Weights of a small transformer language model: 63.2M parameters, 501M tokens.
Each number is 128 + 24 x the weight over its row's rms, rounded and kept within 0 to 255. Layers, rows and columns count from 0. The size above them is the row's rms in percent of the matrix's.

# layer 8 MLP down (transposed), 2304x576, rms 0.0722, rows 960-1006, columns 0-71
size [103 118  95 101  96  99  91  94  86 103 105  91  84 100 107 106 100 105  89 101  91  92  99  95 102  90  99 101 121  93  98  93 103  97  98 101  91 107  98 110  97  95 102 103  98 110  97]
[[144 145 188 148 111 133 126 158 112 149 153 142 117 159 136 155 189 116  91 136 111  98 138 149 137  85  99 146 128 146  90 132 100 103 161 138 126 103 112 191 130  89 151 116 108 146 111 159  88 140 145 112 130 105  90 125 111 119 191 117 150 111 109 127 152 144 165 135 124 117 108 133]
 [166 136 162 177 134 146 108 143 125 119 162 108 117 158 108  97 188 154 136 121  94 172 120 126 127 106 182  99 122 132 134 147 120 132 127  75 101 152 112 158 123 121 148  95 141 134 102 105 149 121 149 119 133 151 155 124 121 124 125  71 170 150 133 149 121 139 138 112  99 115 140 110]
 [117 110 163 147 138 117 138 136 161 156 159 136  98 137 142 130 126 118 131 148  87 123 128 111 131 101 157 106 163 130 140 166 155 126 156 150 115 138 120 136 168 121 175 141 127 128 134 150 103 171 130 161 121 166 125 136 156 176 167 159 104 158 125 133 119 132 145 139 129 152 105 158]
 [165 125 178  77 165 150  91 115 113 144 147  94 140 114 165 114 129 108 109 154  73 104 155 117 168 120  90  97 150 138  89 123 145 142 160 109 109 165 143 137 126 114 119 128  96 108 128 106 137 141 139 122 113  99 127 147 113 122 106 142 147 201 100 105 135 129 135 130 167 116 160 133]
 [172 112 151 117 175 139 141 101 165 149 113 132 157 134 151 106 132 153 103  63 152 161 138 134 140 146 113 116 169 123 116 125 136 133 140  94 159  99 150 164 135  91 122 127 132 127 143 132 146 162 127 120 110 112 141 150 141 130 153 159 127 138 107 134 147 145 185 144 139 131 119 113]
 [140 130 150 112 137 123 147 143 130 111 123 123  88 114  88 165 145 134 121 124 100 170 120 144 180 107 123 113 152 121 169 110 151 105 126  73 122 107 178 137  99 139 152 159  73 123 160 127 115 124 111 116 166 138 120 162 128 156 142 120 164 160 134 114 129 165 121 154 132 116 152  90]
 [118 137 144 135 164 105 151 139 120 143 101 127 135 161 133 146  80 126 136 133  72 147 100 105 119 103 102 128 136 149 129 146 184 150 143  93 161 153 143 151  82 118 157 140 124  90 165 118 125 133  78 160 105 100 103 122 134 152 139 134 127 143 145 138 115 122 116 107 145 116 122  49]
 [126 126 201 147 103 163 108 122 138 129 152  86 141 112 104 145 131 140 146 105 143 131 131 145 132 154 119 125 134 114 155 123 120 135 121 143 109 134 125 155 155 172  96 166 126 123 129 126 102 147 147 154 146 115 148 127 142 108 130 133 131 145 128 164 153 125 120 150 120 144 163 130]
 [144 138 125 150 123 111 187 125 123 117 130  87 101 123 159 158 131 141  95 136 100  99 144 151 137 150 141 163 100 178 140 168 109 106 155 156 151 112  69 140 159 114 121 148  97 156 191 111 138 109 112 110 128  94 109 129  73 133 125 119 139 164 116 136 125 154 164 100 157 139 122 155]
 [136 148 126 119 110 138 134 158 145 133 138 104 102 142 105 162 141 151 112 137 166  71 159 151 149 125  91 139 115 115 156 144 147 128 142 105 142 126 155 159 124 127 115 139 144 119 135 165 120 131 130 193 144 135  72 109 104 144 135 101  88 117 111 137 105 138 127 126 142 173 127 108]
 [165 119 150 117 138 167 173 139 159 121 114 130 154 126 126  97 120 113 138 185 130 148 142 107 139 131 142 123 128 143 141 154 124 154  87 100 169  80 148 130 149 138 145 100 104 171 155 133 138 128 148 146 161 175 114 149 105  89 161 164  99 152 137 179 135 126 166 146 107 179  99  78]
 [168 127  76 156  85  82 138 120 132 115 131 113 191 122 135 179 123 150 118 168 110 154 125 170 108 160 135 128 136 103 119 141 128 133 123 141  94 125 137 154  96 123 117 141 136 114 114  93 123 110 133 126 148 126  95 134 158 162 140 147 119 120 121 128 127 113 116 100 122 122 138 117]
 [142 161 105 129 137 149 151 121 143 100 105 113 113 156 143 124 132 106 151 129 124 147 148 147 155 128  98 117 118 153 122 113 180 161 126 116 148  94 143 136 100 165 125 137 138 139 137 102 138 109 135 113 171 136 191 120 143 130 111 108 142 129 100 141 131 113 120 141 157 132 155  98]
 [131 115 126 145 140 202 138  75 146 128  73 141 127 141 117 168 131 155 147 162 144 144 114 118  91 115 110 132 114 130 130 151 123 106 118 118  99 122 146 115 184 148 113 144 122 165 112 181 114 153 146 149 124 123 117 105 107 146 142 139 109  97 163 145 145 132 157 135 162 112 133 110]
 [114 122 189 124  84  95 125 133 117 137 120  72 121 150 104 139 179  98 102 127 115 131 108 113  95 191 118 132 133 126 140 130 143 120 133 168 102 119 142 141 116 121 128 123  78 122  94 140 146  88 117 139 130 121 104 125 160 127 124 105 134 126 142 113  91 141 147 112 155 129 124 149]
 [116 144 199 151 129 131 144 106 117 156 161 146 149 138 128 147 118 157 114  90 153 158  96 104 114 137 111 143 151 151 106 115 156 155  90 136 147 169 167 150 132 121  87 142 163  82 132 114 135  90 111 107 150 109 197 120 119  75 137 130 121 150 125 163 118 154 153 165 193 145 156 103]
 [122 130 132 145 147 133 101 132 155 121 127 157 116 103 149 167  89 102 145 142 124 130  98 143 150 145 134 137 135 110 138 160 107 140 141 130 130 122 132 117 108 127 135 107 170 165 145 121 145 147 130 106 141  76 133 141 133 147 161 146 132 138 143 132 106 145 104  70 149 144  92 143]
 [149 103 110 142 149 102 133 144 106 114 115 140  99 171 135 123 115 111 100 111 125 112 163 147 149 120 137 117 133  87 114  77 183 103 116 158 117  97 127 112 175 196 159  90 115 102 144 121 193 116 135 152 168 118 100 149 116 143 176 134 156 127 143 110 126 140 135 140 121 123 155 151]
 [ 98 160 139 115 128 123 121 132 135 140 120 131 154 149 123 116 182 112 147 119 172 152 115 141 123  95 137 134 106 139 172 133 114 144 133 144 174 108 153 114 149  99 146 131 134 124 124  98 132 126 132  71 142 125 153 131 140 102 102 132 127 117 143 132 142 141 132 133 110  84 124 139]
 [ 94 166  82 117 186 131  84 125 139 147 118 109 136 152  95 101 121 142 129 130 138  98 150  95 101 161 182 108 172 117 129 157 137 107 128 164 145 111 124 139 115  94 146 144 127 156 144 153 137 103 123 154 121 126 100 130 105 139  99 137 132 167 200 139 119  90 109 113 123 132 151  95]
 [144  87 127 117 178 165 149 117 138 157 150  84 110 123 110 134 165  99 121 125 156  84 192 160 131 131 104 161 138 107 104 138 132  78  83 141 134  99 129  57 131 120 157 150 123 119 135 135 173 147 149 137 168 131 140 117  96 136 122 153 125 171 198  89  84  89 161  96 126 143 146  90]
 [139 111 123 107 126 157 104 138 116 138 167 124 118 177 144 113 118 156 142 152 152 131 120  79 151 113 160 113 111 178  84 138 139 174 152 164 133 104 110 142 141 130 112 148 122 124 132 190 141  93 130 158 112 184 130 146 151 129 114 155 162 114 134 163 168 120 133 151 168 117 134  70]
 [ 91 117 164 141 155 178 137 140 118 140 128 114 101 129 128  90 113 142 127 150 114 101 125  91 144 131  98 119 134 147  89 121 134 152 128 135 158  86 152 113 116 131 137 129 115 136 119 134 190 179 139 156 131 189 186 109 130 145 121 169 141 129 156  90 126 137  95 112 120 137 128 142]
 [157 148 122 148 102 106  74 149 138 140 133 168 133 105  93 131 110  93 111 154 149 117  94 124 121  90 141 133 119 152 165  95 172 135 176 117 125 163 124 123 180 113 116 115 119 108 116 130 127 134 150 113 131  97  73  76 114 142 172 166 105 126 116 171 128 138 158 136 162 133 100 115]
 [108 108 119 149 128 114 121 108 102 166 114  81 138 145 112 127 138  84 120 105 169 133 167 166 140 104 117 166 182 119 148 129 122 136 137 174 154 114 145 156 124 134 149  76 122 126 147 120 112 135 126 127  94 118 118 141 134  97 123 122 128 122 161 118 135 146 128 114 109  95 131 126]
 [127 107  39 116 120 158 146 107 102  86 131 135 139 147 107 107 159 121 124 105 140 111 140 142 127 137 155 147 184 149 115 162 125  80 162  91 139 127 143 134 117 139 139 109 164 158 129 135 153 123 145 139 105 148 163 153 129 142 138 155 145 119 137 129 166 153 138 111 133 158  78 130]
 [113 124 212 128  98 152 117 163 111 155 122 159 102 141 127  98 129 148 165 131  89 105 117 111 118 137 136 118 114 123 126 174 115 150 104 105 143 148 125 112 145 127 158 157 124 140  99 115 112  80 135  95 138 110 136 128 113 175 112 132 138 135 118 115 117 106  84 133 164 136 158 161]
 [103 140  70 126 154 131 149 116 170 114  54 174 131 137 142 138 137 101 130 149 130 157 135 148 118 122 160 136 123 116 160 104 139 137 141 145 102 159 117 133 149 106 125 153  94  83 155 127 140 165 117 133 164 145 137 163 127 167 147 124 123 119 162 117 106 136 127 167 124 131 150 181]
 [136 139  60 122 103 114 117 192 152 157 130 152 143 120 110 103 158 121 117 134 146 148 161 154 139 150 150 148 161 141 151 137 138 147  88  94 144 124 174 117 114 114 127 178 120 150 129 119 142 134 161 149 100 133 166 126 143 125 112 117 129 208 155 107 133 124 117 117 126 139 137 134]
 [134 174  45 146 136 112 118  96 139 171 145 139 109 113 132  91 113  98 105  86 128  86 129 114 119 148 128 126 156 108 122 139 143 121 145 130 112 114 135 148  99 132 161 150  85 134 119 140  96 118 117 143 147 163 130 146 144 123 129 113 161 128 146 145 106 121 148 127 100 148 143 151]
 [182 170 115 130 155 152 141 138 136 125  57 147 122 168 116 128 166 157 143 177 110 144 118 210 146  61 147 120 159  98 127 116 100  80 128 131 107 110 158 120 144 135 116  97  97  75 100 186 122 112 163 140 130 133 110 158 107  85 151 117 116 150 118 126 126 109 151 162 107 128 118 124]
 [129 108  61 113 130 140  96 107 127 175 114 117 131 110 130 133 105 170 144  86 128 145 124 100 137 155 112  85 127 135 131 124 144 152 142 127 130  84 166 122 133 139 108 101 145 146 146 134 158 137 111 160 151 121 183 204 134 104 170 154 124 145 130 161 179 107 151 132 125 149 119 149]
 [153 115 150 122 151 104 149  96 147 128 155 122 155 132 140 126 125 154 111 134 120 173 137 110 118 127 161 161 106 196 102 131 116 117 132 149 153 162 131  89 116 133 122 118 146 104 141 146 158 147 139 101 152 106 141 147 125 109 106 153 114 124 138 148  90 119 144 127 123 126  92 114]
 [160 130 129 199 120 140 140 126  87 121  90 148 126 128 135 143  96 104 170 155 156 109 127 144 155 114 121 152 113 104 112 101 106 168 120  95 104  96 108 152 131 140  88 171  85  91 165 133 155 130 117 126  88 124 129 116 135 127 149 144 193 156 136 130 102 141 105 104 117 167 129  99]
 [144 151  69 144 152 139 120 144 135 145 154 101 108 117 163 154 137 129 139 138 151 110 139 182 142 149  78 134 168 165 165 145 123 129  94 134 100 176 168  93  94 100 102 100 129 144  99 100 102  98 100 104 136 126  92 160  85 130 155 128 118 144 127 135 155 123 150 113 140 103 154 135]
 [100 116 166 148 145 109 123 173 156 177 137 114 191 130 119 125  94 155 114 120  96 134 149 123 142  87 118 116 110 164 164 114 122 146 139 145 125 136  95 130 127 159 128 144 121 117 142  88 101  93 122 145 117 121 121 155 153 149 128 145 143  90 144 103  74 152 173  56 122 111 148 131]
 [169 135  62 153  96 142  62 138 122 115 137 134 114 119 139 125 126  95 183  94 142 143  81 142 129 176  95 136 163 114 154 138 120 175 116 120 131 125 129  98 131 105 131  93 154 132 148 157 144 150 104 155 120 117 114 139 136 131 119 116 107 105 151 120 119 120 130 121 132 101 102 138]
 [101 127 155 125  99 119 128 145 103 117 140 110 171  90 126 118  83 122 148 104 109 144 136  96  84 168 101 142 158 108 123 135 152 120 137 103 108 130 115 161 182  91  98 123 112 134 147  97 144 118  98  91 134 139 170 142  82 171 127 163  70 131 140 127 159 117 114  99 127 107 157 130]
 [ 83 131  79 114 141 178 143 106 157 163 191  92 135 153 139  97 126 141 131 114 119 132 137 138 138 147 137 120 116 157  89 137 168 126 143 136 128  82 166 137 118 162 131 144 120 127  95 154 105  99 113 108 154 135 137 150  93 103 139 160 106 118 117  97 165 166 132 123 173 143 135 113]
 [118 117  93 100 151 134 142 113 155 175 152 120 104 125  81 117 124 152 142 147 147 140 124 152 208 145 126 125 124 170 135 126 127 144 145 165 159 135 143 124 117 158 132 158 155 143 169 191 117 122 113 138 158 164 103  66 153 137  94 122 153 192 144 117 156 107 135 137 114 134 152 152]
 [129 114  39 121 157 147 152 130 147 125 161 108 127 134 140 148 128 159 126 144 105 105 132 165 136 183 139 136 121 142  72 123 119 132 186  72 141 135 141 104 148 141 146 148 144 146 177 100 158  98 146 103 102 117 138 114 125 154 114 102 130  85 135 110 137 113  77 116 122 120 133 137]
 [100 167 129 113 125 103 131 156 136 159 171 136 155 122 100 127 107 152 142 119 168 164 126 132 124 138 134 106 112 116  99 131 168  95 158 121 139 142  94 103 134 101 158 131 139 121 131 161 137 106 127 121 163 152 100 108 123 151 119 101 155 122 137 112 120 136 113 113 164 167 151 128]
 [155 128 157 113 113  91 144  89 130 150  86 142 148 126 155 118 101 163  93 136 139 115 141  86 151 131 124 134  94 152 102 141 151 126 120 154 142 145 126 109 111 113  96  73 139 140 158 133 124 131 124 172 132  91 126 131 161 130 138 128 148 102 126 114 149 158 114 134 137 139 116 109]
 [103 100 157 130 138  99 172 116 102 135 152 163 169  59 169 140 132 120 129 123 188 117 157 138 170 125 127 128 123 129 158 122 128 126 149 139 135 178 103 168 129 158 130 146 115 161 124 126 176 131 124 114 143 109 138 142 159  94  84 132 107 115 152 181 153 104 141 120  95 116 120  91]
 [130 145 141 110 142 119 147 135 170 154 174 140 153 133 132  86 127 139 124 152 167 132 137 165 122 116 127 143 174 151 123 124 130 139 177 174 131 132 111 111 143 162 132 145 126 146 130 116 126 137 115 127 131 181 143 119 114 168 155 141 147 125 164 145 128 124 171  94 147 156 118 145]
 [129 117 134 126 134 143  80 141 136 169 122  85 107 105 116 150 131  67 160 121 144 117 120  87 108 123 107 138 149 130 142 152 154 123 137 116 120 125 154 127 146 148 171 155 107 114 143 100 133 104 130 157 121 136 144 153 160 133  96 128 143 139 149 134 152 159 153 185 129  96 141 136]
 [132 109 149 134 175 122 123 144 134 123 114  93 119 140 125 140 113 114 189 140 134 152 136 118 149 131 152 146 115 168 123 110 142 136 115 139 146 115 119 147  98 166 147 159 115 144 157 156 125 113 122 144 138 132 128 128 127 106 186 146 129 187  96 118 171 116  99 186 136 114 130 173]]
# layer 8 MLP up, 2304x576, rms 0.073, rows 961-1007, columns 0-71
size [103  93  96  90  99 103  91  91  95  97  95 121 100 109 109 110 103 104  99 103  98  97 104  99 102 102 113 141 100  99  94 100  94 100 101  92 101  99  98 102  97  97 106  99 105  98 119]
[[133 102 141 124 151 132 148  80 108 105 172 162 129 123 164 154 136 165 146  80 111 157  89 148 147 137  97 123 147 123 133 119 109 175 111 124 102 122 146 172 118 105 106 119 119 124 152 114 132 121 107 141 142 132 132 112 147 128 121 103 190 132 115  98 120 145 140 133 114 118 117 111]
 [146 124 153  99 122 142 132 118 162 132 172 145 144 121 172 123 138 126 167 127  99 130 198 100 126 100 108 114 121 120 106 165 116 123 116 133 106  87 151 132 151 192 127 139  92 121 129 143 138 164 130 175 167  93 143 154  78  99 107  85 137 126 153 121 122 135 134 151 114 117 173  68]
 [172 170 122  95 109 104 135 143 110 113 125  94 115 122 129 137 104 128 139 144 129 120  77 115 166 123 158 160 164 118 187 133 150 102 136 162 160 110 151  89 121 137 120 129 139 141 101 164 123 106 142 154 139 155 164  77 211 118 118  99 114 100 135 160 119 119 159 132 147 116 136 143]
 [143 101 123 139 112 109 121 127 173 144 136 165 154 123 124 139 156 102 108 101 137 127 134 121 113 115 138 120 113 133 104 150 104 145 132 143 132 146 122 134 151 133 169 109 170 102 169 147 125 126 122  91 160 144 139 121 132 129  90 124 167 102 116 101 126 142 130 119 164 112 152  93]
 [157 133 124 118 167 151 105  98 211 150  90 131 130 137 147 146 132 124 148  95 125 112 106 128  95 117 143 114 123  87 102 142 117 146 150 135 115  97 139 157 107 107 133  81 153 117  84 130 146 116 154  86  83 158 169 109 174 140 134 126 128 120 105 132  91 129 118 146 126 131 124 112]
 [157 150 118 116 105 163 139 115 108 109 119  82 139 136 125 126 103 108  94 139 171 176 148 144 104 149 148 115 178 139  92  86 119 141 109 127 104 142 128 104 120 145 129 124 124 112 108 136  77 103 154  88 164  91  94 103 149 100  93 134 129 143 129 101 123 140  87 159 166  84 158 143]
 [119 106 145 145  87 122 158 157 189 159 120 122 149  95 148 154 121  89 122 137 171  95 153 127 142 150 130 116 141 130 119 125  87 142 205 123 144 117 136 163 119  91 159 108 193 141  93  87 158 105  94 134  78 174 117 132  99  92 130 120 128 145 118 122 136 157  86 126 116 152 117 148]
 [111 140 128  71 111 169  94 147 104 119 138 124 128 128 114 115 107 140 119 124  97 137 109  75 157 136 110 131 136 134  75 141 120 118 126 132 106 137 206 109 136 150 126 135 181 145  91 146 144 148 147 116 118 128 176 102  89 130 117 135 142 135 144  92 114 123 121 156 151 110 151 145]
 [139 172 103  72 141 114 134 147  92 147 149 140  93 125 108 125 116 130  74 124 152 157 142 110  87 139 153 117 166 104 122 143 201 126 150 156 122 100  81 114 140 121 132 111 137 102 145 121 114 123 166  90 107 142 132 111 122 134 134 137 129 114  94  75 155 142 104 182  98  92 120 107]
 [126  98 140 113 122 118 123 120  83 150 157 118 130 122 132 112 130  98  96 157  96 121 132 146 134 111 105 143 120 150 132 133 143 134 191 159 139 148 122  97 124  75 113 122 146  87 121  81  99 158 132 139 142 116 144 126 147 162 103 147 132 149 133 136  78 111 118 123  99 122 106 123]
 [ 84 136 114 132 105 129 115 116 108 118 110 135  93 139 117 114 118 158  93 141 147 122 120 163 134 137 138 146 135 129 107  85 145 130 107 130  74  97 157 139  97 128 119 107 122 126 145 178 143 124 176 155 153 112 133 119 130 111 120 125 108 118 132 149 155 146 149 110 121 140 154 167]
 [172 139 127 110  84 126 134 145 152 111 130 134 162 102 132 106 131 116 116 116  92 106 178 142 167 148 130 163 148 123 121 161 104 131 122  90 108 130 153  19 144 141 127 149  95 103 141 124 123 110 159 150 145 127 112 118 142 113 124  87 152 141 149 112 141 157 151 124 110 109 159 101]
 [124  90  96 123  86 158 113  79 142  93  84 181 111 140 139 135 180  86 126  98 138  50 123 138  98 131 140 107 125 137 116 148 100  64 108  99 116  96 112 174 161 101 122 119 120 129 140 156 125 155 137  91 131 131 139 135 123 105 155 123 115  56  96 142 107 141  89 147 159 125 135 167]
 [ 93 116 125 128 135 148 141 154 138 110 135 128 127 173 115 143 165  94  90 127 121 107 160 136 138 188 102 116  48 130 123 133 199 124 109 110 108 143 144 133 113 154 102 141 154 107  87 147 130  78 132  87 133 126 102 125 166 167 123 152  90 112 125 150 148 112 112 150 120  88 137 189]
 [108 100 132 165 122  95 156 140  94 100  98 130 119 131 131 148 123 131 136 146 130 120 146 114 156 142 105 170 123 131 127  80 127 113 137 142 114 103 147  96  98 120 111 108  80 133 150 129 152 129 103 139 149 137 102 140 159 131 137 147 133 114  91  98 193 154 144 124 109 101 133 142]
 [134 110  90 165 119 112 177 143 145 161 132 108  77 122 165 149 144 113 156 155 137 104 134 142 116 101 136 138 121  93  95 162 116 141 158 131 131 156 144  88 145 119 150 164 140 117 154 138 113 106 132  79 122 137 120 117 102 161 135 108 147 118 104 176 100 145 116  98 120 165  77 147]
 [125 154 144 148 170 101 135 123 121  92 129 137  55 176 138 125 119 151 112  97  93 140 177 120 172  74 108 114 128 122 134  74 121 157  99 144 166 116 113 142 126 146 132 135 106 134 137 117 116 124 140 133 101 108 126 133 120 151 124 132 146 143 131 155 128  94 119  99 118 129 142  94]
 [ 92 125 144 145 120 171 100 154  81 115 126 106 104  97 101 126 126 161 138 127 122 103 108 125 121 139 115 109 121  98  97 140 160  71 118 157 106 140 108 138 123 108 113 122 130 119 118 147 107 122 139 162 165 120 107 119 138 120 103 155 130 119 134 122 152 198 113 124  81 115  99 174]
 [113 160  98  97 154 139 179 124 123 168 140 166 171 149 158 136 108 112 144 168 109 145 129  90 137 129 123 122 134 142 121 105 170 127 146 123 172 138 138 141 128 146 129 171 116 130 132 159 108 164 137 171 126 157 128 103 134 165 133 176 148 130 129 117 138 129 115 115 144 117 141 173]
 [144 148 137 130 116 108 102 154 123 129 147 164 103 145 114 131 149 103 106 148  85 177 128 106 111 116 149 114  92 109 136 151 145  90 142 119 118  48 160 103 107 127 114 107 148 158 126 147 130 102 120 139 101 138 148 166 125 110 114 125 154  98 136  90 136 140 127 136  78 117 142  98]
 [113 150 142 117  79 126 159 172 115  97 141 162 139  97 155 142  86 115 122 108 118 153 152  93 101 160 102 117 148 131 117 118 111  90 171 107 129 108 113  89 158 129 103 132 125 113 152 179  95  83 102 145 124 134 108  86 153 133 121 137  97 123  97 130 163 137 144  97 110 113 128 129]
 [124 177 138 130 127 112 125 154 147 116 166 109 154 102 132 114 130 156 119  99 130 140 142 106 147 123 149 104 109 116 104 130 151  83 106 134 158 142 138 117 151 123 134 111 145  96 137 147 101 158 134 134  94 135 120  66 146  58 100 103 134  87 116 119 124 119 159 111  89 117 137 124]
 [132 173 113 127 131 107 166 144  85 110 127 129 106 136  87 145 157 108  74 129 132 145 168 124 130 132 126 142  93 126 117 145 122 101  93 115 172 140 155  83 106 143 147 142 132 143 113 127 125 150 105 198 122 107 107 150 124 154 126 114 147 123 122 149 107 120 100 128  77 113 110 140]
 [ 97 119 108 129 122 108 162 121  95 141 146 190 135 112 157 114 120 127 134 133 122 114 119 127 166 130 133  90 110  82 111 136 104 154 138 138 119 122 151  93 123 119  85  83 162  98 146 106 136 112 112 145  76 104 114 105  85 147 119 130 120 147 122 130 101 124 119 123 164 131 130 136]
 [156 160 108 159 159 168 119 116 142 124 135 155 136 140 111 139 149  99 117 146 116 143 199 163 114 127 163 135 117 165  89  73  98 140  99 123 132  99 122 128 121 161 108 122 138 152 136 151 130 132 104 137  86 132 115 138 102 218 160 125 135 115 142 144 141 168 103 162 153 127 167 128]
 [106 100 139 149 133  98  77  93  98 107 134 131 151 116 114 153 155 136 126 114 123 125 138 146 102 115 101 140 160 106 145 120 137 138 128  56 101 145 123 151 134  97  78 149 123 141 160 148 146 103 180 127 142 183 126 136 119  86 124 155 128  96 124 117 128  98 143  99 115 144 162 144]
 [142 116 120 148 147 129 111 173 106 102 144 116 138 152 173 151 122 147 142 101 121 122 155 141 167 195 132 126 108 121 130 154 167 146 116 151 160 131 155 156 144 139 102 142 153 115 131 126  92 113 119 201  97 186 181 133 125 112 101 125 116 115 134 157  90 116  96 117 141 176 151 119]
 [159  76 148 130  78 158 124 172 159 140 101 138 171 103 113 154 182 144 132 151 129 152 139 160 128 103 123 129 178 152 132 129 145 147 132 131 133 108 131 131 133 101 160 142 126 157 128 122 134 129 127 148 140  95 117 144 116 137 122 117 109 124 165 108 113 128 135 153 177 117  90 123]
 [ 85 112 124 150 148 117 100 145 159 149 154 111  98 112 141 149 154 122 138 138 138 111  88 132 122 126 130 137 128 126 136 115 114 116 130 136 143 165 113 105 148 113 122 131 120 127 170 103  97 141  98 150 142 125 137 126 144 129 132 108 117 132 103 116 140 127  91 101 109 131 139 154]
 [ 83  99 117 146 130  81 112 140 147 106 166 130  86 200  95 137 134 122 107 118 125 158 138 110 129 133 157 151 109 135  90 115 102 140 128 153 111 129 129 118  90 125 115  89 130  96 144 123 135 105 115 111 131 127 102 114 131 130 127 115 117 159 111 146 107 128 156 121 128  99 126 149]
 [118 114 134 143 146 151 163 135 140 144 169 112 126 151 167 155 142 148 101  62 111 148 148 116 137  88 143  80 143 107 120 166  82 122 111 111 140 157 127 184 170 140 134 159 111 138 174 138 116 128 131 120 119 115  95 118 154 108 100 117  89 136 110 133 146 141  98  98 131 103 151 146]
 [113 126 131 192 110 146 124 161 135 127 123  83 122 153 151  98 120 106 137 131 137 115 134 122  79 129 114 108 137 132 166 120 102 134 116 132 108 119 155 112 143 152  88 160  70 155 114 126 148 149 135 152 150 154 109 129 130  98  90 106 105 147 131 105 142 103 162 107 116 111 134 162]
 [ 96 137 108 129  91  82 147 135 137 117 135 159 142 124 162  79 146 104 106 194 129 113 152 141 176 123 122 102 159 140 170 118 148 112 112 162 105 135 172 104 129 118 132 125 144 169 151 115  85 104 149 119 117 125 103 148 117 130 109 127 119 116 118 119  82  95 119 146  94 141 117 114]
 [114 129 109 125  52  77 117 160 134 128 153 179 126 117 108 121 150 132 102 140 149 132 155 123 125 152 105 162 112 127 154 153 148 109 110 139 141  94 111 125 104 126 136 132 159 142 145 169 138 122 117 125 111 112 136 139 140 120 109 101 124 136 151 179 171 157 139 115  88 134 119 114]
 [133 143 124 111 108 129 113 113  85 138 167 100 104 188 124 132 127 103 101 136 162 148 148 137  98 142 103 152  77 141 148 125 166 125 132 112 133 157 173 131 141 135  97 108 126 119 118 142 101 124 171 152 143 172 159 128 143 154 124 142 132 123  84 122 110 114  66 107 144 132 137  84]
 [103 150 106 146 158 132 215 110 103 117 150 144  86 129 107 142 141 126 117 138 158 127 149 130 111 133 158 106  92  93  94 106 127 118 128 133 110 143 110 162 123 160  97 115  99  98 126 134 131 104 184 107 125 156 145 117 128 149 162 141 123 107  91 133 114 135 119 127 141 131 120 137]
 [100 105 169 136 137 113  80  84 134 117 103 137  92 102 147 114 132 123 120  95 124 105 118 102  88 133 107 162  86 118 146  96 112 117 123 107 107 107  99 135 122 132 168  98 107 161 157 113 121 133 153 154  77 157 127 132 140 150  94  84 144 137 142  95 158 109 174 163 129 136 137 159]
 [ 96 152 142 120 133 153  20 167 141 121  94 179 122 132 123 113 127 141 166 143 146 110 146 163 143 124 101  92 102 164 102 141 139 191 130 137  85 137 120 143 142 142  92 122 130 127 148 115 129 159 107 102 108 145 157  72 141 124  85 128 148  97 120 109 147 166 152 144 131 151 145 151]
 [123  93 134 163 119 116 139 133 125 134 164 132 108  74 131  91 137 119  90 147 101 136 127 104 137 149 112 109 100 182 159 148 171 114 134 172  96 111 158 145  80 178 132 128 138 151 149 101 150 134 122 153 149 185 135  77 158 142 112 142 129 117 125 163 108  95  90 115 103 136 120 124]
 [122 118 131 100 107  96 155 161 144 123 139  89 124 180 154 145 125 115 139 162  85 120 122 116 130 133 140 118 141 138 113 124 139 118 134 137 128 163 164 133 165 114 122 111 157 153 144 116 133 139 161 130 109 147 125 118 107 171 111 142 133 121  89 178  87 144 157 111 134 121 154 123]
 [141 174 148 104 141 113 101 115 132 118 143 148  89 109 118 142 159 145 139  81 143 138 170  89 144 129 104 134 145 179 121 144 137 156 131 127  68 128 119 163 147 147 119 125 144 111 142  57 116 151 145  80 107 148 130 129 114  97 112 124 144 127 133 128 146 108 135 152 113 127  82 148]
 [171 133 127 166 126 146 126  92 153 130 114 148 127 129 126 132 119 146 110 135 132  94 108 149 136 121 155 119 119 117 110  82 111 102 120 149  91 136 125 172 130 113 130 100 149 112 150 126 110 150 101 161 107 177 124 164 118 121 145 108  92  97 126 176 122 135 108 107 106 124 129 158]
 [124 103 134 145 136 126  95 184 129 120 150 115 145 117 143 159 105 117 161 153 128 110 125 166 138 120 195 135 133  80 126 100 128 141 106 103 162 163 151 124 149  95 148 115  98 110 123 134 117 127 154 103 139 191 113 124 156 104  75 114 158 121 109 148 129 106 130  97 150 121 137 120]
 [102 108 107 108 116  54 112 151 113 139 123 124 143 119 112 172 149 108 132 134 120 136 152 139 140 148 173 159 116 106 179 117 140 129 107 122  92 146 122 158 134 125 158 182 139 166 157 132 126 116 134 135 154 104 119 141 182 152 172 144 145 119 166 115 146 141 104 113 153 140 150 119]
 [129 116 131 142 159  95 153 161 113 115 123  93 108 138 144 137 173 159 114 161 145 142 119  81 148 128 123 119 133 163  87 114 156 107  93 179 139 151 168 150 127 154 113 152 110 168 118 132 159  88 158 133 145  99 119 123  88 163 141 121 101 137 111 109 155 160 174 104 151 116 148 156]
 [116  94 150 105  83  82 130 127 113  93  81 101 117 141 111 137  90 118 126 144 171 119 136 117 135  98 108  94 143 114  96 116  94  99 128 153 127 146 150 148 151 121 116 117 101 132 183 158  78 148 134 147 131 111 112 129 137 154 146 156 110 129 155 122  89 135 126 169  88  91 107 131]
 [149 135 106 147  92 148 171 122 153 106 173 116  85 102 101  77 146 127 125 136 135 118 141 124 130 166 121 123  81  95 147 126 130  89 106 161 124 152 134 133  92 139 134 147 101 141  97 158 157 102 154 136 106 131  86 113 110 134 104 126 125 141 141 129 106 110  90 122 142 103 125 122]]